config.toml
intermediate_size = 2048
hidden_act = "squared_relu"
positions = "rope"
tie_word_embeddings = "early"
init_std_qkv = 0.029
init_std_down = 0.0
optimizer = "adamw"
learning_rate = 0.000918
weight_decay = 0.18
lr_head = 0.012
max_grad_norm = 1.0
decay_fraction = 0.601
decay_shape = "linear"
batch_tokens = [65536, 131072, 196608]
max_steps = 7378
Each number is 500 + 50 x the weight over its row's rms, rounded and kept within 0 to 999. Layers, rows and columns count from 0. Numbers have three digits each. The size before them is the row's rms in percent of the matrix's.

# k: layer 10 attention key, 512x512, rms 0.0691, rows 303-338, columns 384-447
# q: layer 10 attention query, 512x512, rms 0.0704, rows 304-339, columns 384-447
# v: layer 10 attention value, 512x512, rms 0.0676, rows 256-319, columns 384-447
# o: layer 10 attention output (transposed), 512x512, rms 0.0669, rows 256-319, columns 384-447
k303 127:491536450376425522491521486502478486419533446456464564465508448445552524553472505481480511546497488391594483565512476460506529462463370498584599511498479479557576514616454401595482503507574574
q304 114:471501498469503541537481455413412504484555646527505450584536463466552383468586514508541542610494524498539486581409522534553512529411563491485478508607507543466446518528662503446537503555432459
k304 123:481500496465521517554507448388435495473558643530509472601538479473553401465568497506536554586503543519534475586405508534532483556405569488482485488581506546437447500527681499437535523536436470
q305 116:506507443487423525415550412621489517516531512507439422449453473447477450508474551470557389516429434473574489556547498501498540494512480417574442557558489494576619506479483471566556530553516512
k305 124:510495418495450514418544406592498483514522519506431432430446481450448443505480547468567392525441444477566490553538486502494549492527476395567447569578489501555593510484488468570563516562518503
q306 117:437607471458522554474460514541476492448496487354573520612342557478485550456441502459468513392520487518561518513533463490480508527499496478593470492534464479469427458541478491500499427462536449
k306 124:436574441446508544474490524537469480437507494355559517624349555475491534451433502457466509375516505518549515507518488493494509520509484501594477479520469483461434472526463506495472415435567454
q307 118:506443460416541448436484456505534456488513527490449525487427541521503475514511522467463479571541409484552572470486338434515483515465583578451504566566448465428474508495530527598544522452479498
k307 116:535436500450536464434481504509515482510519505484432529498390506549482477528493519463472468556537401513551604460502347430529473518477581585468501538562456440448457484492514525599543547444449510
q308 111:529601515469458461469520536472543597471492511524396507534532470493535507514519509474534359428500482491512454521477524490518505576444472521511447371462517489438547546489519554525519518502527572
k308 114:530575505469458472472507513455534610477502483536390498524551466485531504508523529473524392456510497481504460519497522527499522555440454533491470399465506512437540543513535546540528537506536586
q309 114:474426466522470473578460521503458497522494481536467557412509478491502472442530461531467530520495511506577423550556505488458599527531447608542561533459558530553536496478446498420517399508574447
k309 123:494412468507475498580469509508453506521510476532456555445497490517511492433538459540488499499502499505555416554558496470472626504532456607547550551459540528544534517477459502417529397514550446
q310 106:513547524466437509499454493507493592486496610566488498531499540460456415529507607471549486528550479528458457536397404529533538440418518546488474544397489536403500458500523433493522494458443531
k310 117:495567524461438505499447485499502609505501584546496507509471535463450427514510611462536509533557483570461494535396403535529535462425508544510497546392476518406518462461545435500489483447430541
q311 117:504407493540377527599517488600468534563492545537587483471459489448531503474526371469504457589447505525493566559448459450477515478548560534549526492403475432625425443433544536499528464496581547
k311 121:483391505548394534609527477609440501573511514525563491461426499449503521499541357458491457593436515495463558562471469465474527475536548542550521474406475444630426432442539528482524453510592559
q312 113:478562564463409465499520514468425489504513479464482489481452545590463548483469531418517555411386457538567539446450583473495490536479473589538470522477462513494492418504522482509507398618513436
k312 113:504560563471418478504519523467445492507531467465491501492453533600471556493467502451535519399371435547581548430449596460495488569492490588545465501492484502525492414487519487514512408632521446
q313 113:514460478540480486479529479491415415478608483579497542435392501457452517549564499482523611508564552523504429540538515474544510484545515528486516431508507485459562437406538564491500578474453557
k313 122:518459467533487501486526474483406438500613495580495558435403494458445528560557492480538616502544523489500419564547508495517516495533526536485503439509502472451553432415557557497530551471461541
q314 121:504468550485482489435544512460517497554519394438494428423625518471502476469467435436579448375487442507473475478517466562449432500512501457459509542425518539541481547508510525453472496523550413
k314 128:491485559468477486405539513464520480557525404449488431446617528506491475484478468413564444365482426496469470511542483548463431510524504455470528536410526531543475537519501527435493498570549395
q315 110:537539463475424478544564459562508560415464560469624488486489555513527488615492548496462503520471441462540570495446555525462597583418504487565549562464499487531561590534461436562504455462616606
k315 121:530538461458431481541571494574526557423466542447619483469479553522540486617474539504482492520442455452535544484453573538477570587399525514572527556469501476527530595518448436538486462480616607
q316 115:535367496540475493553498465467479458427542436420489570452447458548487466485449462530460443474516513516501519426542485492557534512447528493425543474539523543411546512553504468500442413411515595
k316 121:531362530544481490553508459478477465450530453396469557443431431560496470523446454523456438507497516508506486421538502503547522485439518499430532472539528565424564515554498473471464389426526597
q317 108:506569443466450506470479439519589501505551491500482599499513535486515564443459491518480477523528454458555573495369399518533566531375535518602522478609506576456474483549540486559516499401448576
k317 115:508560455484438496457505453528575490487556493489494608518476521524500568460441487505477466512502444463570552485379429523513564551396533511589508462599511598480480460535524493545510498400450578
q318 112:505490581468533518530465527434534474518484527469466568471565587403526462414451497590466501568455568464452507534478448484505553576462492593490533535521504531548462513473610524471490458523453547
k318 119:521503599490524508522493540453523497509485530473443568468550600432539459425470499569460487562441566481456486538468471485509561567493502549509523506534505529549486534455631535476524450517460539
q319 114:465615533473542477507482454436470475469476660579494485495457459608448467458489461487550559462572540393552559533501466495443544489414456413496439488542509488552474444453420471548488385512495513
k319 121:463604535488535483505482445433476486460459650587483499508464434610474463450497447473552541452566530384548553535502458494463562494407463414510443479556485489526492467463415479546505362500490492
v256 092:479486557546393552476528439525495589521558520530531454546555440537463508499470500504554452414552499491479578435471512598473476445521495472452568486442488519488474490582588513556495561442489440
o256 096:508446525503533469560534516543554433457464502509495611549568507465488478438482534429456471526433546512491561499449505525520524659497417501466440464563540463579485503527434500503570481552517458
v257 091:422490487630421550498516500508581586547456512480564549509528540415444545519498465469460567521551562613517526490395528505515533447423495518608493496480485463477440483481486485442499554634417495
o257 086:551588560430511461480476484473423474521501539420420532492529413479590490511545406566461511464466444449560440500584604492465510467538441466471541454525485514556534549494516536517535415377574508
v258 091:529526468574516536419508485452561475571465530401480506497501527444616467527544459510553496505515573451518519495488434454429578526503536499473463505497505528494500509497444520517619531429452590
o258 098:510509566474502540443459494493411541442512513386515427442426509479537492510550529528572499448476442529438425535531480531494451421492549559483610600427494500467536462569550441494456542408572507
v259 102:613554547523486628538518580423613487505468465524466457506544447499552482486470522519496471468548436512544503516443439480510507444378590529442445550451528487450599527483486489428532459487446528
o259 095:501512516460541456459596417441518409599483489447574486533492491438477530420463461412476533507405403568603453518528558547504438535513409482577511476481522414556493461591602506579491501424552480
v260 093:488578459504565470440510422452469531586529421484528568511451510487397568529523538499536581522571459461471537611548547460657490506564430515521549558460550469541467509450520391449516558525517494
o260 090:479476547487506580570501648592527388463531526543454459522500500506599458446452477501422402502467492524496525443477403469368546558464549464426463478537539552520531510550487533536479433477400497
v261 092:518461491519452455519558460468718470524565589502549542511441531545493503526514575486477538502415555480620523481424542465471523558484432491501430468513494501515508415468523442443516506597502501
o261 096:459409511494541516526510525563542437442525495529518583577577480495459495443516543443489473522448557538479484473448549500475542613471467433461462435554545531515526525557454558524556531556487481
v262 093:515525532378461458481496442463530405433545468477519517510503548432527359514383490506536519456431429502479463493478526441496483412482514493527515516501497452556485503467568541628486548426528508
o262 088:483575420592523600548517561538519507509492519535461508512510444514460508463585539510432499562552522441463474496459392564564492548521458475490468473458519581485475435480418496452453443514487480
v263 097:549466531444573484375518546574552510440547444499533548521536647509514434485439511485455509634526497486422558492544437446449492540566510448533536592513486502510440464437423389509416484387452512
o263 109:466434520510530467549558519511543480479513525543462526533536482570469493511534513439464399474477574521474494481478554485502524588491491497443442404529581545517589490552457544509580503621520499
v264 105:469427563413516453540530610541548522422523530556526516531505448530494426564567483519484478519510514558437509471509503436412521507535489472494504543529489492519455443511405527526518548490543492
o264 102:496412518456525461505530456485495514413481405484540500537492509482464447497513468489449432499502488492515494477444479522503577512543473505482530507484496490464608501496566551483583465553441524
v265 116:533476519553508542488533484546456518478491487452418499478510457400451496481477453570503522515496549493437516502495474510508500493515475489593560484454511467587410541454466511477517475481490461
o265 129:467526466451502469541455472486558468605511502551533541601535542468446482553503490418509567513457534576494533552537545470464488457487451463432536487452451443481465507579465445481517519422501428
v266 089:470580492512496657487460479482348437587486393542495507479463408468555560491450521507484573539556541551567447511573530425540460480448534478482535494500517458430539517584458490447489547510536435
o266 083:468426492509502490568585527533595480491486527562499562554553501533450465533463509484434429459413587520498549445402549493502578612497441474475460435546600514546581490493508496558519468603450507
v267 091:417459455532554474492488513524509469574530570505524556530506485504476518469520511523503422377408575518539446544533500421534477457520506453502537505508411476537507538545521613402517483457555477
o267 088:551521555517431602417490484450479577512445448497484457414497508491516571513540504476468447575559477505539497545523449548479455444495491503473506581466473550457536525492502481520455515460521515
v268 089:496505508570592544428550503474593439544589518563452473498482456558503506489556557469503550584481462514449472555465475471508494498493511532462535438532368506508527444473443643467581483501485525
o268 089:533434552532493465552557430541516493485433460407467486507556557478513501544493445447478497426482533461535519473471481479519532442534428496505516571490509469521497557498524386481494501516506480
v269 095:518461517478491462485378585495580491449457564508464401490537449390523433499605419510493473580514523476558540453556504536570550427460429575432441489491582491536486568537508450523506430545502466
o269 100:456400483535580507564535522453483455489577460534475569492482508621403507489506594473450454474436544576419525524501557500482490623496486464513466445468562524450587475502397559425484527591504468
v270 093:487571502537554536497528516444393471477377556581406473507520438533492489540494512502466408393460492541556458465508557474569520474562462478548543389477454499513606514466533544467434563511494495
o270 085:585427506451489551495447586601539510515577453509546601457582519473506532460529490584492522546515592491438491550409410528475454547475443554501502527507547427557540451459457473622529447537445475
v271 087:433401514435533491455452471486570478487489443547557474496403539558409628477500538493537514556489438515496476559549448361343483483575466537548448574457544506453510500549421496459477471411413502
o271 092:528537432467420545546545523530504501512457580478436516555580444437558463589484472525502520560564509470515558412447476468464481478455522528465412488589517524521448519475532479651503516566480506
v272 103:569399466536399532477438441580585539597557518461398446519549606598482427535629540461462413463460503490445492504479518451619483518541519492527477511526559503560487462395471414531463525566493502
o272 127:542560419554514527478436523463461507510480511481499457446480505453582499516431413589561542519592405477558472482550415490486477401475585474614513587462412479459456504506555463501437455380520557
v273 093:489455494367454568494473475536540419649548464478583552478503489489517509435442408522499500541536531586431467520561451568445536550523546476457540523436523470423543507561450527448495389406494474
o273 092:465454499487520483607498507532572488413562496515555516558438452558460523547437600636503433500496543443502512490443470433522529512505490574560469462519518479483522550506518475488555493515516546
v274 081:467407506463541394459408490547544538562515540517626561550499553401421486493458522527481533491561523602476467529462467474581539505577590519507521462570546534485512447490463426507514459496540552
o274 089:465478511539524515641550515504564414456531480501447524568531521524490461453541534423450453544452563439560577490472538476549544567471433470434475435471537506517511518499504552515553580591518434
v275 090:561453482483488543507507482463510561540498457410493577447477521555486442517422490479469514460421537522522471413514463461402438447515496539527467502426521483484512491537485569454490530419492470
o275 086:519575520525463469476472412519468453538481508552561387508561445445477491522543474529499529565600447477436449591454498565548522450508541466427510562568444545443424539508502478519546476523488547
v276 090:471575556538400477506517539519566455541547598504525451531466537461484585484559430469487493459499541498428537444493487518454481506438546541405564488451532548520475605547491501420511517332427492
o276 090:515414469448553498537517394518598428426596428483475594480520486520485464536417553473523482573504477435576471423457515439497490518536413471509399450620504424495525468472495500558515489625581510
v277 092:492575403536446434494412524349568475414487447410561443571516470547547479514478557504439599576493528465461464493522546525559499572405566453447541565510467463467561584491525404442458471493556486
o277 089:465373509494531472520582632546583511507520537479463471487464480532539488530503420574500417500456479470510547499401457411497491526488527477525430405579442480532543488423555530609505549595516533
v278 090:519622474529504517532476492436476514476536439517548552498504592532555567501525505463475406496510516465486486562386501487448541466504500500419468545452520496469501558514468420520487471332466457
o278 101:427428513416504489613574522564471426515539547528435543546487466515499469466491561466445519545448546455493519430517559475507555622499430475439461399529541488530531483545460488520561515644446459
v279 093:538573459465416467495462389492466521470474293553488557568556447519555409556500529494540531410563422490589494547570486468558462470464638440383547422462485534562543478506490560486478506449514399
o279 097:495366529521526482553532582536596430558473533458545525521506452496523517450537450494495392557489488418525563501461413460580472574542459459500340489553437448575436537485671455493482519607530454
v280 103:510520512573542506506537518497488636371458530537421466518487555544425478564435496530518419512536535409514585421538535527625454483474504490495484479418466480432536485476539456472458579672504490
o280 105:522468548529434456350453590501541492541485492535473529459475524454480422521571435537413504459493492603550482562447454524463469475454558489594553504497455371558471462595562582523537511413526493
v281 096:539579495478473583479553569426538582382422477496398533609521552471497489455448470473454432468519417450480507623599439520456493537436577501483439533376455480504539511511553449488555471482509549
o281 099:543447519445501482547488519513524425460494506390510464517530478490520469471506557468508418496466500598524551580454439491595595550584462524558478412535491496592569535490597492458527500508562523
v282 092:478561488510461498495516529473574504551483513518442516532515570493411548493587489525451518391480564459485555543437472420584527491481492538564491567519493543499477565531488608495540428573479467
o282 118:473442519507565528570553452504537416527551513480529571552588489543487494495527541445496444548522540484428516479471505502493596639512441467439464481564552467513546486494481517562478561576474463
v283 091:548548503553441456537464431474521594587497515476533527488527503562603565499489418497525520394419536474491522461483539544432485537551503490536421507444513500502545484540537390519580539586519464
o283 094:507559463497456550449419530465483515507455490438549382425432521460548502529481513553532507554582458537512439543551454505523521326481592507478544566453436430496469505448514489523452434360490549
v284 093:519497426464477478515513396457572458477438439527408456494471472473499428478568476494462513607496510419473426516502472515510497531457542528425477502472535513541665520548469559515479454460495533
o284 097:415377558505490477505492514538564494497603550531550620548531492517457548446440568462503461449460528574451560482479579472588553569480493523472477411616510483503449480435442500496552504593440467
v285 098:483367472508556425439545443488471496498470465398439449524575523541450482481415419518511470452471420564481479431437454505437512534556441465425597483499522485535326538505539434552581559545612589
o285 097:538628489479458495516365540562506436527546477589609558451406475507596479486451542445552534519502535421562576514497438538606546496482537471497345591530536468565608492543446501536472460511418426
v286 101:562561475447424438509439495502536465574502611519578547445474569483515470508568511442505504496420519476503577456438505476639508492492518537516503517580539501414508565490549512473561476535508498
o286 097:522482436540583511547520566559456410418514426441440454467528536483458466453436508510485460488477514460458455532532562481388491565471487516495501518452531406538526472576370545455527440514494451
v287 104:456511474433497565527489506489439525511458507551532439510418495479533478485508564504491552512520486420545539541460501444454516551415581528519468455474528479535570535452545440515431598416522486
o287 102:507425494526617563549554505499543533496551525344469587484553494484493482519483500500472567597475533526414546400532540549490523447448496386479445446475533444461529552605466513464495539491439502
v288 099:456498482615534445481464493479433498657520552424448480527446524500467492492594471505559540609533520570477486461472511507414485451541576514412569599583527511524490496543492444538518416470474512
o288 100:497472457540478499508477517514484461529513471475485449546476507558568501518525556500492568413439595523499444455457511495461482514441477495478464491494531463422509557494493480502493593585510478
v289 086:563582515500507497446475452484466459461497509489514500564428552563459536497531510555536544502481579571477485479493476473515537519427488477499525493495482562469436455443520495482523491589469558
o289 083:537540494499482538416489497492386550549536454470501448438431534476559529538526461463539527514481363498538489517484403532442474402541594510540571589503479448451453462585476404501487502392477464
v290 101:568537492556422512382495435518541415611406447467456476489510501465486483525576443488538480397448500444512417485485396487485544460476484475551494517361444489530605424527470436417501572474417484
o290 101:451451539444523496606548522450493498413532586575500587533572503453532489455488511468437480522508541497485588499444558479535459568508455513450483519598586447473466525504486558552508460622509448
v291 100:457499548612455526522475491457482575416418349483456451541568459480424455540449475555497447435599434485504439424565507513519454478423423479548520557462500526480392472565517592500510550413454449
o291 091:499508459457510516433578595483529546593494545498525475509539450492447511497544457533456521429470438480511487604510394527510529460625582586472523537566510502489505504569588476483383501464588558
v292 103:457524449512428518478438367478485503564448516444474554502517484451590472525427516482529511586401468493549522469483534598624450533339488494493487537493482501459572456506492453563435455612523452
o292 110:540568529563576442564574527540580479568523542557475470540603505551473541532512531497399466493390516566390503511450515391464535590560494484447487483539561512534428469484553521445484581549486507
v293 086:471511445445393422457462547520639497433532356434445485559491495553420428499364484473438511440499445505525461507460510448535526561460600510489575478474534495526581535489490516542509438504570440
o293 085:496498445487520528503426462488405528496536461501531404418493551450450563512568529468558556466529464577487489575540444464536468361534501554612476581469410500399415427441582459497456503456543467
v294 115:705450490515438392535448441522430530504552554551505431493506540555540501522526543478493506430382472564483537478464514630443487512583547490363520513508477499495475557488493493443470455497513525
o294 112:387522552478529482420453502577425450496523544525541517465469512464547552505500547464556468421463523472509460564599522483550495574436447504497553535518545446564521460383552495535473407574525481
v295 117:480498523376505514416496538448465501318384482479558546548497463434521503530486533489461490577478567568526528499608468468469509453425459490461526478580465509561529482463461474498458427535464464
o295 143:541594438538492502493442513474512515536544523493496414477447505464568520485489407587551559450591423457543473505527442493472477412481562503550464581446477485509407537509564438479435479402489563
v296 098:498562484517580457527544546550553522570536512538500482474507561543517538509512467463481516621533505432452467440527443601600525516457533521521456594501475479482466570539445545398468504512495483
o296 096:495441514507501500530513398399471541409514410425485449549460435474598538448564522581561571453485510602457395489466636475488426509532459470500545421505467560511429511449533471519473552447548577
v297 090:488538545398416498461432438494525543554422527560463453481519496502530511492454428472524556490527569597479518528413439560563531524505530515443543431606464481532497460455481449525571469527509479
o297 097:441439462539554460594549563518527417496560455535499567537515474529464473428521587509488452495443540439455511504455595486525486590449418501465437427526576466555477527535478526472561527572506470
v298 089:488395498448572537476461574449547518600453459447484497455543448636433539511574514509520434577481484562603562466458444437559472515556414535535502523496525483498460426508509476500523537541582502
o298 099:455524501566520479601527439524471432482553493571549646526496507501531470457458519486490483483536556449465571453478505471517571625500540397456401514545483512554475489446539494608568529540452396
v299 095:436381498494507403509542504623523422492613545496475470515517525406406459478549430495511469534451521412464515510431486583465518439552508567442496501465482502565428525507503502530466530496537649
o299 093:562507482535473530438556472399447579486423486489501462467429465477644574566464578505579588493499417494543473540549584504470414490411464490595461488491514531427508503457533514479510422424456367
v300 096:492473518575554434580578392395345430625467523544482522484473548590445502515483553470502480647514434446451448476521531538501457456398506493532555484565490558590519561615464509470486509494527488
o300 101:460445484438471494510565551585615473443512524500473585492493483477481492478542487490479484478489519482505570496402508462527535628482417548442468460561561502484554446496525562509501500569471478
v301 100:517446526520643438506518483529651540484467477536501512447512469442617470521520472490493471463543385583418564483419515507416538520613533513470433444545515522470475511498434523503496574542520516
o301 118:580633462466450487487390493493440478507488553455533396497445502449583525520468439556561577513557495474528468484532486509509495403436539443566543542458454479493408549510593472506427464409495517
v302 086:583375548458347503500527577520542486530624563641572472464475473520525412476464479505469510424490435511503514547465496492408510482509499507526516519526486473472548485482531448517512534534488511
o302 097:478535491557512540514551434482444497446368430462467389504502524502496571463468488519508533501553412446620365459502455452548376422426600514544466532475495550479438501425500552489534419529418605
v303 090:502523565471521610463508522512538450612558549543643392563524531493411481494558546497518521506446558467498442522403463522379544449571516492527443429589474482490565447462530558469500557427560448
o303 090:537555509567499556458472489446385514527500466422480474462450506487526551554487451551518526509562408486558519504539449470532463456529577492523569585445445462422414459501460500509416540455526512
v304 104:471465500540509515527525459515419462330567453484409466474450533531443513460485545523514479583585420390430467474513446480498512520518548438526567437516469435500549547520476472389426488443455546
o304 110:548570385554520506456531492492424549550498569466555475447530491477588521559568445548532592444508476521518478560598456488432472438478572510539484610447494535471420469428582466571426500447610470
v305 088:496528513425454552551515566481398572419471499473482553463524505434487509495552511505473515396509512483512431486518463433376536448499521493458468613489482552514445460523509551556597466529508508
o305 105:485502505501512479553551422478613418495502497516526588575583487507478483453494525419476459532468566520513515425467546520544556566465420501405470416533536483519532519499487520509528570550451449
v306 093:486532459473495493451501554522525544527569367480486498531466385506380494511515426525520544551505521498529490540561514583497461491516528499550472446453498495512562572519490505329431531525476456
o306 103:552539495576487544445451516468500598445445527466503461436485557474568486528517467508531498465579451455583470491492412505536501409514596534550543554481432536413406516492577475586489514421547509
v307 089:523462477539344501514447453511455507519478418537505459475560491468454497514520433492495526428397541557511474556481504542488541396500441528542507536448456484526493514537471507477555502545541568
o307 101:483452535456538459523538454502533432551504521534388500557567520474469570439526554449487422543542550463489571414435537535501575641560437498454451513495571447471487498505508471533459558565540373
v308 090:555460494393546582571413528428572459515533489455528448526520454553457480432484480568527492535499616533585541494483447516453559581523524473514477498560587506491554527419509507439440483480526484
o308 091:441509467545544496578588562560505528507544536537394476552522523528425471517445522492485432484402519477463522518460570425564411524482414487481410450502498455490540550532492520554532478593455521
v309 103:521472502455452465514465516474402463544551600489547427524562510532461447515463511497505481423489491498542427475427486495439520520545519519620533483495473480558366487434522497406523546505461575
o309 105:491493442547404523508510593454559549454526478468519480441518535559540564513526455460423648478550513501526440440539525547498432541456494507443526488454459494536465433514336501555431576549467565
v310 088:518580528512472489416462371581436513475522427550602479529474494501509523500565560499480527534572370400551465429499489544451475514474624524430546554434536497503572520488463457538406515486433361
o310 085:475377508516547511595523599525560492516560508386418553500515519527491416537481464594523491460437618478506516493467532514464479568540458516578465458509426452481464485474533517435492535601538600
v311 088:615527485528467553514547578591632496424585552438509603551483567559533524517532521449481528448498486486546473473357531543515554613470492499485454538502442501501498501475504491526530543536484454
o311 082:476565478427496556447413434476386455522504511489547427460448470455484558476584514513561503567564435545530429572606532512484507425557507503456582599466423521437443530477524480419517399391518487
v312 119:468471466493533545546499623428443451501515524441561512479492440479441492479483478522536515412559563442578484412601500545491520505616463540474491495429516481555463536519592446450521504538531506
o312 128:541640487532469453479471471537486527561523537555472414469540516486611517515548467506562567484541434457496480562489473493436517381491590497565480525451444472470333494485540490560395519422542503
v313 092:479479496542499510421603501497421511506597456454384433535563505587514478540556562521494506473436492559447442517538516539467435533536491427402492475522422482439530508499437570501565542566520511
o313 118:512480535468489452539555473536615443535523523561458579566561462516468455462532517458418484491457599498463546436439547467536568603455392508470462443558569548522525531532472547548542545593441466
v314 100:456496489526558316460523478521485479465417459449474473544559523528502538485422481525530512554516527475499564609522460433478495468528423507533521482610505481458440534477515520590554530451475528
o314 109:512531507489426507486481501459561526471555532534451522490571485444462462420515528455498542492430499469447583566491605515412491569436453535436513527500536454547484537609488509607487488475510426
v315 096:630402524462501537441543501514527375491492461563499398495516579452589545502471543503533545507501468610467510389490556463475507502481536445514549481425501503471555526489541545562504498439484531
o315 093:464515485421455600494476481548415538538502450382538593499440456509602529483540493506553529453499501468468502539582431520514451450525603479551608614531509487535489586522506422463433433458520538
v316 088:485464472552508521473462564550495552622501588527551526482467487437454500491585528436499469438517529445546506540562486467446535490442511549460439572494543485565440503491491425484501528471546468
o316 100:490381581464570534620538464497528471483572464515453568535530492542456474480525530483471475509413549549466525476409523471540508612484435473446494385572527532497601505486453510499539524647395477
v317 108:463485487464549596494534430452529577594464493555553493573476428520477516488552537550511508479449466441559503565466473575403478472592431505621526522491547512483465473556531512406546506474469433
o317 103:520377547605450436492467636591517453486414516480405554523481503469536494550484473504509568455494566522416478418522549533520504462465545439461521543423477478510525577454429510566522481505463442
v318 089:439548540458537506540542554569434496533544542451559426449527544492492429506618478529527525577514460433551492472513529410560528449542521506501529512536512469467448473453490508473489484550426556
o318 100:531556509528487580397506492424462586550514548475467477478442537491517556530456522559516511438528459516452506571523466542455427411520554545551552556463446448509473440548520474515435531400513527
v319 086:419603535477503520521472580462604496534565512425457626505469557648471432512368511438532499586443569466454583541525465447504480460557485547565478554555529483467443502543455428436512503517527501
o319 090:492453496517492473585501358514450443426502493542500477536566394473439496496497549397468514486565505490518482508454593554516562522420468538416487447504464559538548501487510528523546524507424477
q320 068:504477474495572468508505481484461547493569576547446505483515482478519377361417531415521456606440488522618490513548493547428501379448479558508439535518448510416383479490356477475505534531483514
k320 076:436469430461466509509529423478516453489521593463520432577552447563506517539508538521550648601393394463424521554503500489553505556538520472488459516430577435610395502460480487468449443508534425
q321 064:478548410517531565488416517521465582483583547486505445453529536499455443499532455496549594451550434446458498491516457503541471471403516543456516454498496465498502463506489524605461480431494468
k321 073:510516533589457519496424487508571456515486509458499546484506522454475572541450537536522428457470523540526498518538496449529481508537507534508506488533549517505461596510531528609565477478508454
q322 067:466428521566482608519383469496561444499501531508486533505502459523548501425481461528522511484485477413547541540620491556507491573533466453519447474617572521565482567509518588471503499462540567
k322 072:476483512515548485449533543548447565574545476465540530450481391533446467514475475534436478409484525542466551438452531505521497534477439650552486535467471443529456459495478431517503556521468476
q323 070:441494439477491497539483551497515490448561563558486460569593533541477482472548543562510478581502436510473520434501430511557512519509545562493476504440520485548566459500485474572492473548483546
k323 078:534446495461531522455469495480441508508618569525592560425489478420542474421471468556487451499539560521472512416479623493522493439499519426615521489522482540545437475476503430590497544498497489
q324 067:496504456549485514577552458525444431418503481522484468510551503514537518400436497527440497600498529471558469437524578449506531480475491407528442462553438497471406494520522496514406490504489510
k324 075:458521583521489480396521385519537472434425541506448504529452604485516560453490502466461559528477479450500498474520552473450481432531519474560532458508545491499461472481480551477595473483547412
q325 079:420465456481472546490534560518402503494602571650467491447522425498499478470408555419443487552479580546514390468556532518499443489465518465533434497458487484477503422482469492474528550525422545
k325 082:515536476520490519418485483519549468507373408370400475594473472480517618564575548471559545505568512463513508607535515525454569494484473493432442501547574514464548584583508554369404470560374437
q326 080:453525539432497462555468512515441444495566544649504426486501535493558466467424548529535578564472490546532405457459581491466482478460522541532396488555436496489511526547566552511514577435511444
k326 091:512519454414475534552546388493465479428430408462504535596514587422528515459424475506478544424497526417508483578475556471436631468499448476552612488473540441520506482466457567426384468545571510
q327 088:424440464520384505519578526541430550476453531518515528492500551469453544477458546431506426455596473558500497502508540541584528416443539495466535476396509466533533401445387452539542521519437542
k327 080:546554559447406499524534512564495529471466420514441492436465441472566510517618401495482504468485499450450515637460527479488444552414410528473415478434507453474518463539562521533472395433460443
q328 092:406470600463512505463549481619416512479442472468504569499524512475444500514488424464525627527618595457468476494534550452610422509472463571583487537457506450474552393418512538573487532495476618
k328 099:445411584606465512502456441425557524498595454564443463513505347585578535614492514478537495595569531592500512477517448387553494472543467526459453489548436648570522489502581462511621512508456353
q329 083:448470446436461646615558467452488548436510482498427480480518485439571524521546461498547366514530499493539575543499326523444448512480501539466447490455585521455519527435496471475523452602411512
k329 087:508489509561552388514421482519496444479500554553548492520521506542508325466413554594432581561388477539432516401512572540494486490518544472492539526512512495521516517524404539589491510523596487
q330 109:503478493454588434460510441360519542479476424434449493506505477478568498534524531550473500468455448429416473523597497494470500515541412458499510465474527524419467588521498479447419498504497423
k330 100:553511560464559472561577513465376483458457538474577527536496506389431442468450542543476446498500505508592456536517498559549526472436557510557526486529507449546566488429512479540381502498539562
q331 097:622484506487585536518474536457605502601607477461511507516449451531467481487537481512476515595444524486526475538466472481382447579579415438468393503501471504468443584491556400448518526538490491
k331 089:572480481438470522573576394504498513429385444512444451560541500460463528482431503547578582482415456461458478541502515515586574464545536497509619503428546503487483524540576478586380475534482515
q332 108:588546434566632591513465513557512547486556468479451489553479481542491429495520519479440460520485401457534506549557487567593430501506477413466434471474472490473489569563582525441463368529521428
k332 084:495472453481473516449527457513535485547505465527458531549551561462486531553499611585500579517480533446486568497476460546491559497436531514508507475525510516498530493473598454444465591421406434
q333 099:438387603483397540491538546543419505530505564510555514573530410527481502489453416504592500433477535507551431410467557475532493461390657529560543470559505462549482452564475561542518494510495522
k333 095:387554565604511526501519501448523549474584503512564471494442460554628437540541479419493466540541473544485507528520544472442455485586408500434409473565483569510488429475490481460568482451488505
q334 110:565588476489529456429489417522498531470430497486428476475527604491603497561511534465425517544526465562440549491517442498528515512528369517463513520474501576509536522472534514480462579556538502
k334 104:508462465414498557568583517545501486565510458512493446459588564452442537502509533566469527422467500481486571496494424567539537496413543605556506522521563532508552537441557489498362530443402515
q335 128:594521406536586570518436522544557519457596475502453541515492454477571430475572553501437474525436440436491543550523406552572478573530475397430400464535470465461482557470604493486477493593497476
k335 082:436496424490449479505552499550536428563554513578541485536538523501475491561484598560480545501483516500490553453451443573562449512424508517525406459546528529533445487420562511455491541437407486
q336 112:548505465502491442494532449535519432399580535518487495568484503491451511438490544478441454496454498463532453519526532523515519465534432394501409546420467485438471510484549467491522495504454435
k336 096:480630441371575503535516485467516479480500591522432479492476543514435549557535533430573486458542448544514493507416470508522502480459422521419507426495505560516573383518547468536525431500416634
q337 114:419508416562501458524408508475492503458471440444522495484477505462492430390417544499460496530412483434491519540515607494494447436592459531515504492429533464534439440518484559443476456490548374
k337 111:496392613501541468432476535519466503451478486536562493438464546489429505486459557495585446562478557432668476565550579450532514464548533357527534459537430536377602511522418477474518522499528508
q338 126:553412557577492580567465584511535535539558393519543510480481404531407498479494471524628455408508579539520509530511461471534475404520573463525515525567458448480476538513464489571588501506488548
k338 090:602496595483605537493474442474525559471523494524523506464472439506460507457545409483567444477503507317535528567581571484460573478590518452395558496482410418459458501462439495412589506458480476
q339 106:464448601493502496382516496477454523509449542490544512387483464531510487491458525491514495536546512572476457553456466499483515481530563577536559501528531550537572509505442516495451513482492491